config.yaml
n_layer: 8
d_model: 256
n_head: 2
n_kv_head: 2
head_dim: 128
d_mlp: 1024
vocab_size: 8192
activation: "gelu"
norm: "layernorm"
norm_place: "pre"
norm_eps: 1e-05
positions: "learned"
qk_norm: false
attn_scale: 0.0884
bias: "none"
tie_embeddings: true
parallel_block: false
init: "uniform"
init_std_qkv: 0.0636
init_std_o: 0.0
init_std_up: 0.0636
init_std_down: 0.0
optimizer: "muon_variant"
lr: 0.00855
lr_mult_o: 2.0
beta1: 0.9
lr_head: 0.0052
grad_clip: 0.5
warmup_steps: 200
schedule: "wsd"
decay_fraction: 0.552
decay_shape: "linear"
final_lr_fraction: 0.0
batch_tokens: [16384, 32768, 49152]
seq_len: 1024
doc_mask: true
train_tokens: 231400000
steps: 7846
dataset: "wikipedia_en"
Each number is 128 + 24 x the weight over its row's rms, rounded and kept within 0 to 255. Layers, rows and columns count from 0. Numbers have three digits each. The size before them is the row's rms in percent of the matrix's.

# layer 4 attention query, 256x256, rms 0.102, rows 135-241, columns 0-63
110:137119145140141139104128170134061141171135105133150125135124118155109089126155124184168136104174113052105150165123134146131131157134139111127148166104105176115146086135118124123122121109119177
108:132128107127125106146164104129107112129159116122115144117097112124124128116108086165100109140129116154131133124083161104122128122120143133092176137120127137112143114113094149104126152123122157
113:126131116123145145134118156121131116147100134136132106134118186129133152148145123153138132116137142096133106185123115114129129110109108150132146132109128096091114121162111074107146088137117158
107:098124122123144104110161103167143141122148113140141173104147132093105100149111137119113139144108126143117136137183163105102122111133118078090144127161152123145139134133141105170114118114136163
099:173128145139106086094111108080156115133131106149145141129147119114138125120109152097123173147080143132115086119124144150135136143166114151123143108114098079151149167127111109130126084112162150
104:131125128143155146121115131130144158123130136146134118104166144135122164113141166118116116118143096117191069158130090128139143157119140138102133135121148115173141147106146094103155122154090069
114:152144166139124064147129086171127113102142139136152122167115120147172125119127086100070113148142137142149168120163116157122143123107144125119123103094181153135136150126086161127172141106136108
100:124132100132160113137124105146146092090126094098132175105094095159135158145139160123119091129109095150089153103098152123146140124132136083110136086116108141147123145137093111136114147132139151
108:142101097143097151148109161104110168118076059107112138131141111114139159110153125111151148160134157147158110133106162117130132099137117141096135140096122124151140174166111146096162112123161142
108:089107139094148075125151146161122091125133142128109117114098120106119084088121124128133146143132162097160153146086114115149132109175127087098120118136131140100174073112111090152109125130111131
124:070106109119132119115131110116108076131125144136118136132185155151088195109114121158082118129122127109152171124105124134142134104182093119139141132110110119134163100097160095137151154119123124
104:122119105168130128112121105110138158094073111151132120103148097145094154109132131140099125140131119120117091144117117115132101116177089142171101107104133132107126112103181138116109124125128136
104:157164125118106105140157125173127132119114136147137121130149115139154135162153153143109094168127131120094093138105127079098137144143108126143120145156085113112094144171108138176124125129086118
098:093140108125169155156152155126138158156088125146144160073117099112152095127145085137170157135136123111081068129152164107141127171145106147130122110192191116132077109140129121159093114126139106
102:129146137147108101165149102138132113118142115143147121138133158117130138115136137171129120151106157128096147160144114105139132157173165115123156115139161130088129071108144117151140138102131154
106:092174128158082129081126087138095116137157127121140105099120116127086117134093115134161113088122158133157109132159164093185144148111081118100143086166141169129124126105179157121149174140114161
112:156123100061124120117145140128081079089144083106145109124105125129107127178083147160144157094095138137156121123133181137084093120148146144117116130107132119119132150134136114117135135136113112
109:116150135127128110097140131087143133126125103166170150193149127130081148146152117088123115117150126103169158131129175117161123096140135117136106138106187162123163078116112110109099158156117139
113:116144099090119177137163130123128119144127123127101119128171110151135136120116167094115093098122118135114123128128115156134119117124124125092153108158117115162143107142142103148117201136157184
103:135121094107142106141137131108089071101136164114132069170120115107086147110044111124108112126101118073113112130131162127148088172124148133154125112106124123130135128132169127120174142133128103
105:156080122101115163158109083137149132078107145135139095140079159148108138112098184143173098159087108131101170105111158129087085107136141167138093171135119121116140085141123153156097109168143126
111:124108141093118082110117144089130118115134146098123117108118156130146145118107118154099116116111135120140070098091097106122174124145153101166138138156097144173113085149105126140117096172172100
112:154167120118158119098093124118142125097132108089160146165113143129132113090152134072113101129095133115090136138151107142153125105138133093148153115091095141147130171139139126157148142123169118
104:106113100132122102138089134159112114123118100110117188106115120130129154098144101093122126141104119140182109153161157098113123133141049130134084142164147110100116138153137143138101126090092099
110:080123094127152152127176150113146115084124132145137124111087123146121155134128144084123119148120122154141088134080116099102138135142120117136130081124140128139144123122070095144148086175144092
107:127140167124137153147120117103108097094146142119124156126146099128127112169148114107098123150145137105142147108132083151125136106102124162140157095096112137126131142140159131111102091110061125
100:135122098116098147173118135170142111120128082150128122126145148129132130128122132098095102104121151094125122134145148127088146130151117158117130140109157107117145119106103138155173160126137130
104:127121164162135114138121156109133166118140126112140133105154162131123135133115087097079134135114090143148149152127130125098167137132128120115139170159145127147187134111129112153107167119115160
110:100119170155140170109124165179120131134174092104127128148135134152136125114160135144078116108120142130127117135113137134126141111106151146154128201080154144120110141125107124097170131113144140
107:143121120130132144135149151138095120131139120146158130160164107136172081109116152138105107109123131107123137086133138132147087111122159094146146117133125125116108162133108133141162118152112116
109:163171112112096128130137146144070155086115144127110152098157146144117142095148121096155108094140156127172143136119146143114165151163126140134141127160153161125073088101077129092118176143146129
102:111158145130154086137168105177137134165122142111144112100118118094141148126130133104082102105160129112101174141172094190136134097103164122107089106110103143130112118161141128125094112085150117
125:112153121109137104135131123143127147137151118144106137099106118103102122101113120130143145117147055109086106168142154116134134151113108119067113124106162107134085126104107143133123118103105104
110:104089130133127123114098202151090153147135132085109113126147110153110115132083146128133102166119132149088127135111104125130121119188177095129133135137143139145146111118122114123133067119155119
111:161116092124129160130096147186148134116140104138166149128061101105087114131107104098113128153148160137103156142123124126091144141136109128089125110090115107128153096101193126124149132150156133
099:150151089151095116161119132099108095151115171130109138143114113138095120166100118138145084207118122181114162101114090155140148122162140133146138089132141147157162139114079134124092143096095169
105:123130129177153105123129127139090120136103146121152142168066077146124117136130104105077129139154115146096127090081148130131130169178133125126113126148128111157114135125155110146142147115142162
111:145148143181124128141126136117135158153138128152114142130154127154148092129112120145096149122180125140164123095188101152161156119126117090121158111125114139162144135127159083132062120162156114
111:125185132125151114155084124133107116071130123127064103144195142104102118142122136102131152152136128134123113122119099113144180135144203115142137131094150105142159145128071114134135131137113119
110:145153134148133108119125171175112174138148123114097119090126132112136125083106120088093099154063127133110114113117151191156170121138108142150152124079155150120138123081126102145170148133118096
101:108126142151131122039108118137104128107071127134128071137130143113154119112170162130123113113132092149127158116127156109124127112087105125127099115139153127138125180109141103115126098103140148
109:128156137090154144149136141089124100162176128140126126141115114092125134120132174159153141086114132090128133155159122109102069152107117136125171160116161108116116143129142154095142101137144095
104:138128138122140104129136149150093146155098120134141119092146126185122105136140137147101138140106097130161147104138085163190111148120179146124178102162146136118101100128069103127120129130143140
108:062146132121121104081133143129128072125135127129127132115153119126154116129066113130158134119136157150097139124112168112150120134119114180121129097123139106172112143130165144119089151125156159
112:143140123137144088133124081138117113148115151110140176122096155107113087109089131157125112120115125175093137127088111099164111157133125125124135165149106143094096147110106125124133103099110147
109:187105131125144104117150112099099153149111163167112118110140156089137198135158135109121096105094141138103108110128106129160142114120147128142118106139097096119132121142167124170130131115121097
119:130106143123122103146170137153104087121077172165108137094144111124171104114153146083150132144152128110093156153123126156107095126078126113135135115144143130149081101154111152103147124108164114
107:117123123105177106122115148161142043101128123154150134131106142140157091166185091153119109080111146113139151142126159153089116170149094113127133130114128161153100122141141116115133135133114114
112:161144095137151116105159156135136140126153183134147142099155103130114127122137137147135120150149146087106097121112151123159117201167121122115174155170128162158137130115161128135130130097139107
102:155144117119121104130111117136088162118113140133092170138136108141136148129093106092102092141146178134130142140116091139134104143102153133139104102150130137159092152130159130121108149139090139
105:142093155127137152128134138115136155094128113144144159140134097081143197124131149124104110060091132141162092142120148113100134121138123159122093088085123105187120140128116137167168121134182128
114:118108118144124105125175114112138144117144112146167141119166099154116116181167123106113072128164143094149148114156161163088137124127167158114102118153162123125139102119142107130134144188121117
105:093107153152113155114136172168110140150138151135128132147147102152104125155115158127116133185126124144125132118113111085109157135143122117129131163125132083122110125028118122170139150088133127
112:153166113131149094111138182155119082111153129114131147144141092135108136118115147131100106094115158105119130108177160121170132107111081124124096145113105142120102088110150142106152126153152169
099:141107128103169146126147116127139114109124150144102164143158123086123139114149102122111176152165107141116174094068156111097140140145132152095166139125119136107131123145118165148110081131149153
109:118168126121141133121123137163124143119148153100153117151089120132165095181125086120135133130112155132134165150112117161164117153141131089119154145093159136156098106106150104127134078091176143
102:150121139161151105095140150137103119137125152108083177122130163082115088104088107154160113143134073169143103138134127136137100155131100136127188136110108109113109118130129112176113161117120144
105:139169114120117114129108169067131134111105144165165146154149135111146154158135131166173116144109158121141071125122140140108136108172127109170104153131112120088108174159114120108155127120107115
116:136173110061162109151115110131164137131097196117167109106117121105089110110139136132128111167112155146107156122104121130143086163144111156114121141136106094110124145094134090166126157108160141
107:125137127113106137127152140124094137094151132116063164105149134152117143095119186166168130115152129093100136133110103104153178127170129164146109104090146156096115117145095133103072142156144114
110:110128126147108111114141146140095115126145110101122176133164118107102108141103116126119144140141123133115107144173154157139041115124104123142148113152166091112112127083138120136114118162137126
107:132165085116106121146145083146141116106152153113130129082138117134131129138153111106084152165136127116108121149100141139108129147148118142103085114107093121118114104093160133092122112142165110
111:100153071120141093133178123138118150097177113126138124143090125136115135130115110143122145097097117133139169122121123159142170118106109112115137133117106068116155127140104148111118100133095136
111:142160080118111169084135174160085162134147109141106135145114154077127114124135126067145126153146134117138132113120137155149160154087133164103158164118117136136082116123136124107132106157135119
114:111117160129093122090096175177128143136133118107107111131112158104169136172121124152120168119178143106122150147121084132157149099126138153152147101156106134140139087096118101126134130160115116
121:156135107065160135097122132133098141160090137131123114152149126114121144120149148126118117124128123142138147119144129157137139139121076116113065082127115139110119132131128159142127144120156103
102:125155086125090116143112187126137134132142132139157124148119136080137147115110145096083118118141127139142113149109121140093156090141115083128073126131099142107127137133109113093137098133121117
109:164158144045105060165166077123112105130107146099126105089111099089167113104134148148136184129139139145139103126149110119156082115157085117120126171127134131106103106114150143106125148154119140
112:134134166109097102122148087107173103126141128131089131085109117158141116086117142157143124158104166137142109138114131126095147105166130130110079148134148155149145165136165145087161111127109100
105:125125126115121135134093155113086129092122096153143126130139138087112092124125122164106126109112095158138112126122150124083104127165112158143130126161132131146133081092070140139138132167154147
112:146115113159156131103093151148124158138172131163134082154085126132133148141134112136148092124107090162098124105147093136102126126124116154114093166097106126119113128150147111121119105150132167
105:070138148137142143083134098124108153147100143103162143146135088117120126131076114148119151100139162110120160102164167139151161110091146138113132102121128082152111128158110074087140156134106135
110:122142124103149166101140155132126095107157072094126156116139135132115167176135121172127127127140125118130098125094150126173148107134115117100134108138121140127129109122080091129143146097127160
108:140126134133117100168120156112122170122151137118053080149117129084141124134162125096137151162154104102148152153142169147139126142121109127111152135201131125139143118173114124118077106113102163
113:155110143146156119125128167123135127105115108114165119144140118142095107144105096116128142107111142158143189110108103125167132082179172119150125089131149120116143146083126138113119162093175087
112:135074118119139139146104121151130114142145102109159099104154149125138113134189141125129154076104174127112116138157119133146093120143155142133118103095163089127140160108101113135176113119135115
110:141123075167122142146121150122109109140106135083132068146143113111131128139109181101168137138125101143112109077131131112130123114115131117136150121136092160099099163106110136154114171135140148
110:112124156142128151100108154112135185118129115144120134112142132119134124108148147121130114096137104087155133163150152135099125132123155138124146152155117073104129113157126099109104107121133148
118:101090099083141141129128141126088109099149148177116152117136084121123132106118164136095155141129143127089158102184147161167093141098127142077137090115161160157130086129109142104132052141151124
108:073145086114128082102117133167141143138073138090126119119107181136110123116136108155153165104152105149118094136098089158126085161105141150116086139119092148173138087110132146130143102157119147
106:087140128153081124162162170111124119115149163159139153131143146089109153138146110132141136129185161129091125156081127132128123128087150111093154145149143105118113072116127122103118144117160141
107:134080155145114131142160143092128094162126121099156127146114157148130167080160162100124140154094114129143111135101131136080146123107101097135135150105136131119157130158128130165126121145127129
112:140125122058124109138120122121131139117111155154102149134096111116160115139119127137170166174118089132139153170071127169158105106109121131181124120103118149160123196115103106114143121114133122
110:197110113163172144099098151128169175150120086106104137118107171171109139150152184142112155156170089097116132135117166162127125115174083124125102168101113085131110109128134112173121120129112125
104:113124144132119095120135126130141116107120121105139093122082155139151148118188118136107102112113128166133127144117127122111113104118115106161121138161142138129152174106100139109151114114127120
104:141140149124098107139107151113126156118131138168139118206110122147137090143151158109066085104095147095156137154158120137093191149149138144095110079133149148103137132149056172109124094097087122
102:134102146125138155119101105141117089137126154142103158096149104131145116129140127123118135174144137143086111122124144126140106071153145103100134130127162086100148110144128125094152106120097124
104:145126116145142083157076148127146104116120144142146147164117165124097160150141098119117111146114101100123120136170081101122099070090097148155127165123090143165142120092147104193171113147065130
108:120127115132139111144136113120145136126148109100112117099120150147099156141162139159086132127116099123128178109141167108160124127152126133115075098156186104139128115130068163129096145124169155
115:114135147131139134100173121112147130122097135120173129134109163116112112118139108139110189161124150117160129138128073083128170122140138142147101173127109148164119144137106155154125125106126149
100:129119126092102124119119152111121152152122142113120139126087099158162104095172135115138119109080100194141124113130107159190139123116129111085128167128125124124176164086105106113133137112113144
105:141067125114124100122125103128110133162126135132086140107091134129149087134152056142125102146116116154143115159120137134135098175136097117157118100095145122115095146137098138136136088134127118
107:109143141089152124127150140112126160107163136127164150135126157138101099121141096121182142099101158123148176126098088125141159097075122139107111123134117129108082109129128122125118136119124092
107:115080128119141106142159104100144181090139191139139064136092142166155135110118128140100152125136122149127112112140133147131118145147122162131142152110121157097147114146146125108158171145158128
101:146122120075113163105145131155098139152129084164154100154130122166103088137099125152132109150109128105096179081133127120090113121126134137092136128167095095176132129112140135124129125080184101
103:132140138118132152110113127141151146124103157139123119111172113121105114107148153152123115120144125157181146110114134147120109139107144111085133086111184133122117097154123124117087107135119117
109:139113162127107144130160118123136141110104092172128104127128142093143112134143137103141111146131125140078162099087141128145124072092136123107143137141095120133121094134098132137116162106130108
110:157112141174113141123146114117132173105162122083155152077115124114154165154140121145122140171133109135124156121124106116180119078134175115120142102110122188168146145112115136121146150164079128
107:090135154135118086136083115186128148083166100134141156109137125128142154097129130176140126149141148139117139179137145107125088137114092151143117089112145126117130146107163155148088149194127170
104:174123154122124095102157122166120129136148158081126091111159094152133135154164112138141144115144126125167152122130167142154112127127124142130101131170123164132149114095110108109119119067104119
101:114117112118145112131141117110175136105152096138084150137184142108141159116139140140148101074135106098085155120098144168104147100117099083161103133136125150106123125095156163133158145128128120
102:150097131141107098133129125106166136138107101138125154159136091166136157131138147130146112130144148131172131131148107140116148165130135115188078116142170166098138127127074118162120165042162132
109:158121170156115126126146078171116140131087111162150098093160104157111106161140097131088113175113163108149144177164145153114159146118129152142133124125120133127120130073091136152095143081158127
109:122133128120108138156124121163118124115133103118147103109128133163149113116099111119129121122124155147120125099141149114132090110126120119101160138124092139165121082142183099078117110109101095
112:135127104147161115109132091095148132127116119105107111099120141102125131187103116093102091128174106174133116098115094143137134104169093092107185135123106134141130152115100065105129128142145092
105:119118123086162113162107105127115093083124142136158136093116134180148080160141140126122143140112143172149140139120174152148107098122133106123122140147116143143123107112111132070111080140133149
108:128134153160127126102139162141098112071120116157143086135099143118107126128098134145070168136125092101139134127121100143141097157082122140145100124151134124164171093067120157139136108147144163
# layer 4 attention key, 256x256, rms 0.0972, rows 135-241, columns 0-63
108:132130118157144130126116153094118090117162161091118149111118129128126134112089173114092148169133157099143077097103146167107158124136106095130121113127136100130113117116111091117181095142140101
108:081168171138125179111110108127135143125147168150125147056139108123118121142120144120123130144126141113084127143101128160138155135138107127148118112140124168138139151062144148136129069084114150
108:173154103130129129151118105120123111081100153135135102124133143107144120106146142105097133150141147113131126131135101160102132089137085101129132155130136126132150155109085110138162105150142122
103:097146097120162097141155147133102108120116155102112148100165122131108160103142134111129127162125105140136115149128124135145114126123142101114149095181112136102111130167126069155119178131126136
093:135126147115126182120098105071136129153121166108100131119073111099132093143074124137119136143138118113117100143095159125131170154149143091150150111058089157136092163139120159142127169158136121
098:103112093109105129142112154131131141160109141162134146168154134122144136114115115105118146113101115122136149096122134095129107107112135113078105161146103145147097116165067097117105115115120156
112:135122130119141128127093126138134150128137089103071177177142139157139121079130116125107086139117134176130114139145115123143138110142136170152120099177125125091107183154114105139074150105130105
098:145119149105184156163156126122095153137155151153168096139127129089134111131118085157157149155140158126143160122145151141146125118108115119152128137098130104081113200148099171124143145132125070
101:147140141096156130126102105148125116095150129106147146184078139144136113143154125083158125097132124139154122123152133121108129122162094121094112120122124142100100101125110130110132094128157119
105:139126129111090206137141136095087116118118138142160092124155140141108123113126109105114144121130138121156150092084184101106129133110145120153127089150114118107114109121130105151114167092116091
119:103162123126131124122089143108139147122156153156156122139129127145096148112108097092118123150115138104129118136130118123129189127135138073151119093122105096064148122163123121141142140113131122
103:122160137128106136113123129119105150146129103093098139166142144117140162145134129111094138083150094138172066090169116168154145121116127096121124115102108156126163136135137109137168129139127146
099:109097130153118157149128138107112134155114113151135136143122130144105161086087131119134145124135116132140165169091128106084136138128163149167167149151105151173103136151166072189156165164132129
098:127058109139130100111137108130141122144137124094127152136140114088138157122140116180127152146137122166104093129108120118167095154106104074097127143166106163136147098161062128107117116113092116
102:107115145096125156123115102129084106095125138134125113121136111105103146124118116123136128152146199156127135100106143132127082151132117155111123146149143123073137109114116129136073138127166125
100:082139103169142121126137130141095129118190104104142148151150150132114127138141186126127111083102128138073103102133109123082131071139083156110135150091121134121171112122113158132142101128114151
110:122128158128097117134154150153143117101125136109142113095115077134119114085202167073118129138109127115181115164114128129101170113139136165124101125152124100135145111140098117147113092137102118
110:106133132134152164119113159160109147128113138099106119132142132125129148065112157137105107098125115141124143130129121135187143098124120159106118125117160122064172119136079155114112135117128113
105:111120100156138140100148156146139113104109131122126150092155125120134098143129142147182166134125147119105102104078160149116109135101101080124126113126154087133121151139170145134133103103175112
100:116147156119132114143122120085125107147101130143102145129138122151151121127167177149145161094108103133159135110106140132133139123066100130125157103121134130190130128112130131149146141112127075
105:163121175110149133155126126108145125173070134145119114118103104155162109134155091075150115109120131103152203119121130104126131132156136131138120110139135117122142161127169176098148143104123133
114:097186171107098143154091128106122170128101150133117111130126130119157084091104129145150162110107112134101097170118147115138123132139140135141110161108116154141131119190114143140171121169143140
107:197131122136122128129125108144126150141084112135095146141111169150126115141129132121147152121134134147106140141099071162134099091093128080138144109084124122120109139100128152086143174181172132
107:150144118148145136108114135156153117132146090126181137133126096145107138129141149102136148082166131116149158124203156123096101140128118138121113156102113131133129133113126149125179122115161104
110:114154131101190104126152115097135144148115105152098112122173108083143116117137111103143131141150107120086166098116132128162123122128112147128130121117120105170114139117102091127121104149096113
105:135136116156082140103144115166138125149148146122089125125100159074119115082129126145099140128147138138063112119117117114136144134159130117102169100120117124145142081112073128113125142104143102
106:125122106153121202089152089141136096119115160107106162144144139134120080109120113151139169126109119129099136135132147171114101070130141090120106136178145132100116146130205141116123134139150138
104:128150100133105118129103119119143107169123108096135140112121148137077129164123173165081160133124124174132116099169114148128177083118144111124130116107133139141128143143096084113119177115134153
110:169115110116103145103161126103160140077143122119131132108087111130171129100133151159094149106149052110159112093147139157147109104151108134084152152093123113104145176155148146079143137133114113
103:111142112151091106099123100123084141122126134112133098122104153144146143122135154115136133124116150098117097108158160175118141127141162157143144107107113148136126114135100160107129118126128141
106:151175130107136109113077134144120164125166131104112151132152117151105134181120123138168119114110108145137112119140159158153152128143132138080098137148151144128118172093145117120121095083183161
102:124120113114143125145153191103104169148161112098165123150138136146096113143117112127118134108121136118143117119077124113125126116113109102173140116138089111119107176128086127099154157189114127
121:121111104104121134115078138120148134169130136105114116137090141135147139117126161129184132140109094108142118114086125164143133128137115121180151161145096133116130153109165113115112100150138136
109:142173126075120149123126108067149116131118165136145126152122102131139115127137116127096132083123138125144159112135109132125109093145136145141144142127124090188122109139115086106198144129089106
104:091132131144128175157132109137116065088127130141097115178142145162146164116128155112139149140144135121154135092176154122096065151132144133156153109103161113136123201122086145115133122124135076
097:134124199117146093130114109115104131165140102064120107098147118140141098134137126160143159137141111122110144145104140111139129126133120111145141153166115113143152125121076133155129123086131100
106:128054127127121115145155123119151112155113144107151102123130110152153097135149124143116144129149145117066093107142135120116120099104138125129132106096099139105107168151172130142132120097135081
108:099117107129097117136198154154157128073132130179082120091167169133127150110141137086139125143112150125125176136112105189105147123106109144109174110121160145162094114115124107093111163154106089
109:138146174122096112133088170107103148133081105109164146172135163125142165094096140130098145117152155144192142101125118110110160087146149140092158139169131120140154128128095120154109105122148126
109:107110151135084103125089137109112108140133153161120195129129151134122099152101086140091145104143164146131113141145202113106145092085098142152095158081147093120146161133154081123125120125084110
099:144100097130126156140117155143158177135152084080142167120172143123093109169103116113104115125140167105136170102205109133148147106124102105114116089092127108126133126144150150158166143139131131
106:163134156121135137097154111158153138145152097147142140105148115105084125109167137132105096122145131130111128184118133120147140173130133125116160144089149092124084121116155107072121092124101145
106:101086107131134131173143139128142121116143149127138122134112127116131147125128103125063119139149132084115163155125150150135129092117148115106138124167088126126138096174132147095111123129152101
102:151128058170109143098168132132103176115122102124169112128145131093103111128147180128099148119133103125132071136152088143136117134138121083124121155095115127133133113118128137165078114153115174
107:150138096121085092121141093132104100116139152116124143094136100132160126162169107149175132149084127129140115177112111087123096166079114125116119164122090150121100184110101113130138141122100161
107:146118111169119082129093112089194156116140120113143120157156163121140137138109107119120144111144095129157144132093100106165150148125141136132130130122108139127124137112119105136159119133133158
115:122118137118116122124110106155107122129138127116128114132117076151118163128099085130085155178128104132142133176140117117128112130119139158127120173125140200120159105137149134095153157096174098
107:130121107132133120165118117138120142182144140139134151105126097148092156167125164111174173135166101170157153104132088153101156129165115107104119137125141092097103184118115147091117111112124144
106:091111115091150155132135104153096155193145108124132165108175122113167111085126184156142142101141141134105145156159103103153115120074125105161120126147114158161100142115115148115111113126107132
099:127120160151109131132126105144099139151117133128140103148140100148125107102128141143151163151126097115124102114171180132146168103090144120152143115125132127068093159153106107163139117057168133
102:113140109118127102129104121141129129159127151154112133133109137144141092120136129126151124192148100111156097126120094117134147098175109090152152144122128116061114144171133119193123126127109134
112:100073099122161150116129126146123158142151093168120115134149096151097160128099157122110165107133112144150120116150117127110140149095183131126073073152140142105108114132095104102127147108137143
103:102165099169089148127088164155123079132152134130083124098124127084143142129091093136066121123171087064165090149130092142129109152099116120150175118126125130161135107117153138129108131116103150
107:111126085114139127107103114151098166134107112153120134062133149105145096152103107129156143101140124178149106152131163155111083125093116081125179149108130120122077093162192116130133071118153097
099:138120125155125105174106126110087150113121141140103108129122141083129183143134118104160108109183128181102121103120159091147109135154113087142169094157122111107149137124069107185116139119141131
107:130157161131121077136138133163124116156149141093167161143127157116142128134105131118118107144167144166116131136129070150163125132113173110137144118094140105109115169110115103055140127138132128
101:108134118145102111129116065113154086124133112127112139138101113129171154164116151088167158115102166125100127128141130131099121137125104163115151123160155084117140146096170120163100095158136117
104:099133161074124131088154094178149155124126104129104151122078104124114137091141127102130125104097101158166117129113124111131139112108100093128144150113134143160131152136093144097113086100104145
108:156109144120136146144185111112153118123085150071151191119083171123099149183068100176136182120136115119105126156118137116150098138108122110118142175144124119089156120129109139164135096132106113
104:135100173087091137142164128128102142125181122121123133157146148108118146111134132137095127154093166171178130163160122126157138173088100117092160117137117145130091127086129147143138128128131107
105:161132103132150145140148148133146133135108120123086108117156153135130153133130116139157091103105103132089126088144141170112118099108144128128162128112109157134131113104202123145177144159140116
102:069169142106113098135140123132142092142145129146130104150087136155112120106127139116189136124169093103121156149127118118140149140097122125137152112115123144108111119087115135112131156169181135
113:136105133168123123113137126076161127135106166130195123112129114134109125153129125095076162151146128140179131146128120138153139132135099120084093130138140120118170143169127095119111116119135126
106:135106143107121086119143113146100142091084179149129157119131144078124138116146097137142165099149150093150120142096085104130125130097078136091126106144134181093123095108156094122066072115140133
106:143110123162157163127149150137096137113108172116119134122187080120113103151132121093087112132120114123134128097105123139132168127128155146099122172115128165152093092137134135129119136172120136
117:166131113133127094129122188148107150118143102131090158163095119150094147135154100124174080118150135103111136158132154137133138093101106145103112120127096145131112157136162165106137131137114106
105:116136123078093140136139145142125136149156150189126172158108082143128104106103105120076122062132126105151125115166155150163112090171110148145135139146125132102082073126125130144064121144145111
111:120139166091195159095154156111146128110105135130101167060152131137141136149139120155113130137137117129130134142124153137115129153088147164150149144155148140094133171118132150108115140135161170
108:125131125090142102125159093098144093114095102139129124134121137142148130075123115124080087119109106116143092152137161133123121122139116120111073153135160145123124136146126174114149116100102120
104:120150125210105118151126137125102121140115131140103123119083137112124130156130100122157106162141155127168114152123129103132172102127112144136127087109119100143135057131121140176120125124137115
105:113095136129133071123144153149142150144163141105138133151125153103094157110091132144121140109109130109146158143118152106113090131143096123146108174108132126102173123118165132120148156135122132
107:118184100112137147129185095161102123109151100141138114118107145121139124210136128162123096141096138134158112110145091148145187094100124122121126124126131148134130095131086125090131129106114110
104:083176123105138134125102126137097095112109169116097136076112123120136132133125149156172126136112108136103112105128155138112115167104099129105121124102120088177145143088126124138150106164163126
103:147138151152108141103116154125157119155116124152169117125133139130098172149124129122113151145167150108158127128089107102133158097121152128130176112095107113141076130087096119180131115138163103
109:126124112136158117120146147110169145109134143093117147098125156156160169169167155112090144144135146108133153114175111167138112101136116132100125133107138118126101143131116113133105151126117142
112:102160114092171159138126130129118139073101172098138081136104097142139106133136137127126120139110112136073162129149140128111094102124136147108143123155117102148117155165106112143155138151101111
108:105078143121173144165133115113142145092109155130123166117103124149150150131133062126116126138114148123094114101135112119113148144166116118159129113132127140168162110132139124160124110125136145
104:075150105089112117132126127139134083096133143121128098162123108108120105156189140152132126101165158101123122113121093117120089169118126077106123144101142118166110109141190107128131180120149076
112:092115157133118146145165128155103151126105147101143093091149126095103135135141120113100121082151111124167133096120134120150130105115169101152121126156128104060121098122140146111106154101157104
105:142165162127125162128105158107121112115054124106140124113135117144174093155111149080118119149145151116125125135111142106148147104098112160122162150151111105133121104113168148097134149190115113
102:160157087127146104152121111141118105123146148138085121143164129097118050161143144141107121134139131126204098157131089136114132154076099162125124155148126127123167123132128076140129118133176149
106:114126098124137132151088114129155104167159081162167081136118143157123117114108126118105111100123113149109114134129175128110123101115120116132128096123130109144158168135125074141119184135135140
111:133160152102147096105117150113168150143128172117125142153060123153149121138095122109139104181081142126126115168087098173138112148147147122111144137141122116121132139122133131124168103103196142
104:129112172131151110131088165110110140129103126154099145124144134112091174106080130122107097128122151151114093135125104082132148144150146115086135109114084126150162146092135124169154142181074124
100:148136143133156112145128155108133128130143068133138123149118146168104128110137103121121092143127129128103154112138100119123120097160143117163145135105097111093084172111160096155145129180103122
101:140147138098108146138134147121152135117185144127107152171132146149100170101134131110168097105121115136134103120101140154106140153142122114148086125148106098098078170164116119125144075129121103
102:095122127113081142139165164151092178111133101113139105125144123108122155095128130124143121151164079135164097128164156116112070161108095112142155134113158138122105184115117127141129117143146110
100:123147144151119082129128075128158180174098117156124146105112126115118095113106135137124157139156104170113167144139109090133124142162110174148148121164129064140107125174124102107119129145115130
106:119088106091158163118112159141155122135128101135127152124157133097096113113186110141138121137132128132132115139110149154134139105127090117090141104131134182128134148144068111115121168110138108
107:118123141128150147127122109119101103156089135138120093123138102122126134161125138165090138093141103128127124156103111139117114145140158140106166142123117125111135119126108123161129100146090167
103:159119141097131113149097118173102128113137108124150134105065151100125134138155161099115151147141117129162164175139116142125128157102181107104115111128151121082133098163110126095137136164155090
103:169108143136082133177124128127136097140120099117147088142128108122098147116137138116160142154116160102093114172096100135110162090110121153129102103142130165132128163111093139164158103140124160
105:141139108119122130142126166159089162156131103120129081138090113140105138140139102107130132128151111105130154158139137119115147125154132122153064100118131123087139148157115087092099119125150119
105:142115125111133145133096125082132105147162092146091176123096092099097101166107112135093088139107125148114116112124152116133098099107132157132099120117189104138117179090115144101143124107165086
099:118056118140144148137142112158134115119133158128151135187083166184102105088130151091092121145156120118143161151157126151146158131123171132131126101136132140123107155152182168149098154099127169
101:153136116131118154121121148144093140119203086115128127114149123118142185149103165107130115109165149108158120162115101102127174105090102179098089128107130121131125133125095142124156116144102133
107:119088138119172158142120112103139174135115152149113115121131085132140112159170127102102123128174059092133144128121117185119130135143128142139141105160147130142128149075113118141098102117134128
110:115150144119127141189131115123160101131147145090146169109137135141112114099098140134022146165144105180147127134141169141147108149139118137135155161094117101092144104072098142110126138134129117
102:175134128159123113137158083157104112148156100152113200103121143106128113166121155101139118133115120157156142111136141171102088177094124176116162126143135111102136158153115141101100156075141105
102:083117144130124159072149141137142151142119082082130135099130146149109099120136130154093122103139140113107163136145120135194147140112113105113141094106148116149157123168145149133162112160153123
096:154128112120141143102096104095167153181083162120111097123109152145128109160158146078146138124149122117103136123122135096098111124194114136114114131087119115124125142136111175128116138162146106
098:160123118168135127105160145101076135125132151055062138104095146146103107060129115108131163167141109118135108137145149109137153094153120123113119130114124104110064141148154144143130146135122128
104:147077142128163097115102125079130128170169100088143146101126100137123151111107159145110120090136115117130071175118095110140122126147107174092118097122166154138108160167131156129139125132148154
106:144164111087058118140128162141105108126114138154114134142138103121155140086161133070168095152169147068082124099153096107106109125136141121145093161131144090187136131096148126114109136118136192
112:166130132135128128127101100139127090069115074141124118134084089166128114149107110150146151145108122152124123136119110097162149131120147143102162117133144160157146141109127124108110147132126127
100:130173125063118153138119123119157169130158096124160143147146146132128123110155113133122105103108132169165162141168096152118179123159118085097124168137108123081106127088105113100111137136115115
106:107159139153129142139160155155106132136085106123147111098149172130106081141141101146168137149123125136163117119097129157135103113060145174140138069100142154121150091124156124147094149109115167